config = dict(
    d_model=128,
    n_head=4,
    init_std_qkv=0.045,
    doc_mask=False,
)
Each number is 128 + 24 x the weight over its row's rms, rounded and kept within 0 to 255. Layers, rows and columns count from 0. Numbers have three digits each. The size before them is the row's rms in percent of the matrix's.

# gate: layer 8 MLP gate, 448x128, rms 0.114, rows 317-330, columns 64-127
# up: layer 8 MLP up, 448x128, rms 0.118, rows 317-329, columns 64-127
# down: layer 8 MLP down (transposed), 448x128, rms 0.0869, rows 317-329, columns 64-127
gate317 110:122122130101094132146149129113154129140143139129139129128102162134139102077154113133093144083144093105128136162111137137078097142129062131152152109121121123147113114114178091083132146119118156
up317 103:089103119178142153147172073128140122113138169095119118136104157118107077109135121137125144128158131157124161103128147119144118132081089137121138116066087120140118134084125117156155152130116114
down317 112:114099115098173154156149124114110125104138144133170119175159104124152109171088127111103120171109124156101111131104137117145180129133141112133093181141121153152114112151100136162109118137145116
gate318 093:147090105088089104164119117118093106101141147097139111140126162158126106098096149104140103120146126149135138113113116139158108076139115159152133111158135139066111163112115093147149120119106090
up318 094:146144191133112122129152118147082148116109152097098091133147095115120128160120145135156161137129108177124139123107123110125102140121099099083136130082140176075097131139104118098093126162129110
down318 098:114147147099116130130089124181103160132163107139096138153212170173162121113099124147207116143133143124151121154180091127129148112149114080121186138128139141081153121116119129147156140136101128
gate319 107:091144090097123091103163184125083147166123165181132122101119132121143110133147105132142085132111122074130140122111133173125128161122119167115153148130127134105095095123166136122104134119135176
up319 107:113141059149134129097133155107102118160119161180121088128130151172138116094144136108142088111106122081139104119138120173118139121109152159137114130103125106113131142120137134131105121100120112
down319 114:141109137106101155137107159077135126097077078103104094115118102136128133128141176078137134155108100150120133121175106142104150112132108149127115150139118142109131118138125098160133102099111129
gate320 098:129152135139124125122151114135155096088106125143110085089102148153128079091136143177125139138200132121119145127124125123122098133139164126123132146167134158130132136122174112154124168135175130
up320 110:162171144104104104151121187115112136120122135155114168112150101147116124117104136126152081134150122134127102118150095127109168133087138133121139170117121170075140121134128111173084112124130108
down320 098:090119130112156161131116100180110126120104152118124089155107144125151097133085156164107140108104135102135098129119119087135145129127121089141081116093110122112188120105151134124181149137130174
gate321 104:096147108151114084105173123086145140152169159117101061124162129122126146100135153192136101170140138090062130124125160101129151119157109119115138145130148114133174114131142097148121152146129165
up321 107:132133154126108114119094179131135130149153102115097150141104119128134101093148138124148094100110099134101085123163112114134155132128115129154092089126141126188145147139149193154109096140113093
down321 117:082166100169114164102111133104114139121164144154106100134127114139127123116134136140109139161159131120155135129111124121116137162112135137107130143126122139106097113154086072131089132141136120
gate322 108:125091146094121121084148157125177085137133154162104166140108120121166103121115131106151124144139077139127093106098122167125087113107115116120137106122119149109134163166113108146114156100118122
up322 086:090121129133157167163125119133115152111115103100157118124148125137090138117117129186093126163121159152112118139135119104154170108122108169098105123144155127159129128123162126154140107109098136
down322 109:080122099111126144136114133139128100145114135099142125119094134121160148152102100108134140136129138125107130124139135159099067152126121150119136101194121074113167181086127109123148143107090079
gate323 104:121139113124115101155127085150132078135133101176134093166095162149117132163092118121124115141165095138118127143144137141119121133143123131130128110135171099108100118166133091142117116112143130
up323 110:155108095098108121122154181121166140110118128129146124143098159123110138134073129142132120176089093154125096124114146160125104131092122158129072130155137145101161126121105154096116137125114155
down323 103:130124119148184126133138148124063104106161122089123125107139104143114110149161084097122115156094094161120143140155149104117109124142118152143167130144140103153130134132149125109149113128135135
gate324 090:097186124104144114088091115099153162129125106128126164128172083148146157117100109134117148095122127134099101138136145153145129149147131182132146138114132118134122086127089097110119162157153134
up324 085:159156113139144173142139143118098121086116137162138113132124134194140129145111135156154143121165138095111137164121082143160108125135126148112152141156145127150158138110182145138136114135142140
down324 089:142167086110108087080123097101135108136130095142111114105127111119142164092119102137154113122114141132128131096121101125129134127144097126158137136115112125123112140110118125103177156134118157
gate325 114:115159153148181138157155126130130133109105135113164169095111141091124119107119128108106167163139098120118120097097112107134086095076137150153175121141150153103131123154126141063103136094113140
up325 107:183153130138135155131115151119123142114176095159129134150130138122127102144140107108099134098098157153080155098146116126097077137137143127119107150074122132147129149116161156086115127153108057
down325 102:128112139123125111087114113126116112107121145074112127141093128123108150127110144120153171149124084115161154159123097112141154102097116150122138128153122109128126117123168120142122139141117125
gate326 109:141153168174133150095083182053125103161180122158116125177147162128134118104089108093133101137121099150118154144109115156140097111160134126103098139114168108115131137133125125158087128153132111
up326 090:141156145126136153076105169062110111177172139140122143189131138128125118083064078108118100153099102144116137152150106157131109100137135116084111138125141120079131148127123128154058126136132127
down326 108:096125139119078114153131162161116129123171164106161125100132112152153113076156098105116140141096147152127118092134147108154133117133103126107096163125110085182137136117089148153120144133165125
gate327 069:136108122130133097124142122132117129112188148166137112088126144099127128136135147148149165099126106121112092123120105147121153114154134103071128123140120100111115151074115123150121115187119070
up327 080:111092170189130125144134078131100151178141138146137118105089096133154140119137144136170126115055083136132113124140099140101151138141108118147113159144128136132129140155119156145139157104094123
down327 075:124133137134157122118124116137161138105146163115144128083150136126136144165101118123101149120133191144131144107092107099112137155137102108092098136118103091152139122106116128127115093175103131
gate328 099:110146148156100158099152152113142108102096158126139104153128138120117115139140113100113122072102121142119132084112134140129126107122149107159118128127077105138151123141156105172118129135104111
up328 100:097128138118096121136151154075115101094102131132161131099122136099163155134144107149097128100113131085134153135100169117127158125128130127143134095117123119141098111122108084112128199140103135
down328 097:153121106133136183121128145118133149180208128098110127116141171115101130121134116153123091132117118117132126128097129142127056145180117138138072118137109120164171137159126118119135123119128107
gate329 093:174100126140121106162130136110121140144135151130125149131104118091118102165121118165118142091146148135092130156152145205123105147104145147101161133131122061148099133108136151098113168165156150
up329 070:160159137118136135158113154123125149097146122129131163149146113138135171094174171092135117115104084134109115121099099088150114179097102116167134129113131172139132093143125097136192138096118088
down329 094:184142108115151089135171139105140157156131106135112155082108087145104136162130129161136111094129138112140143175122178166176100153100114102132188112101110162163130101122121143100121151128114136
gate330 092:135125115093172149122096168100109129140140093161127077137107160132143154120138134167161112086128126183126146137175130117132171117152088087138120167127130112107174164133133128141137166108116121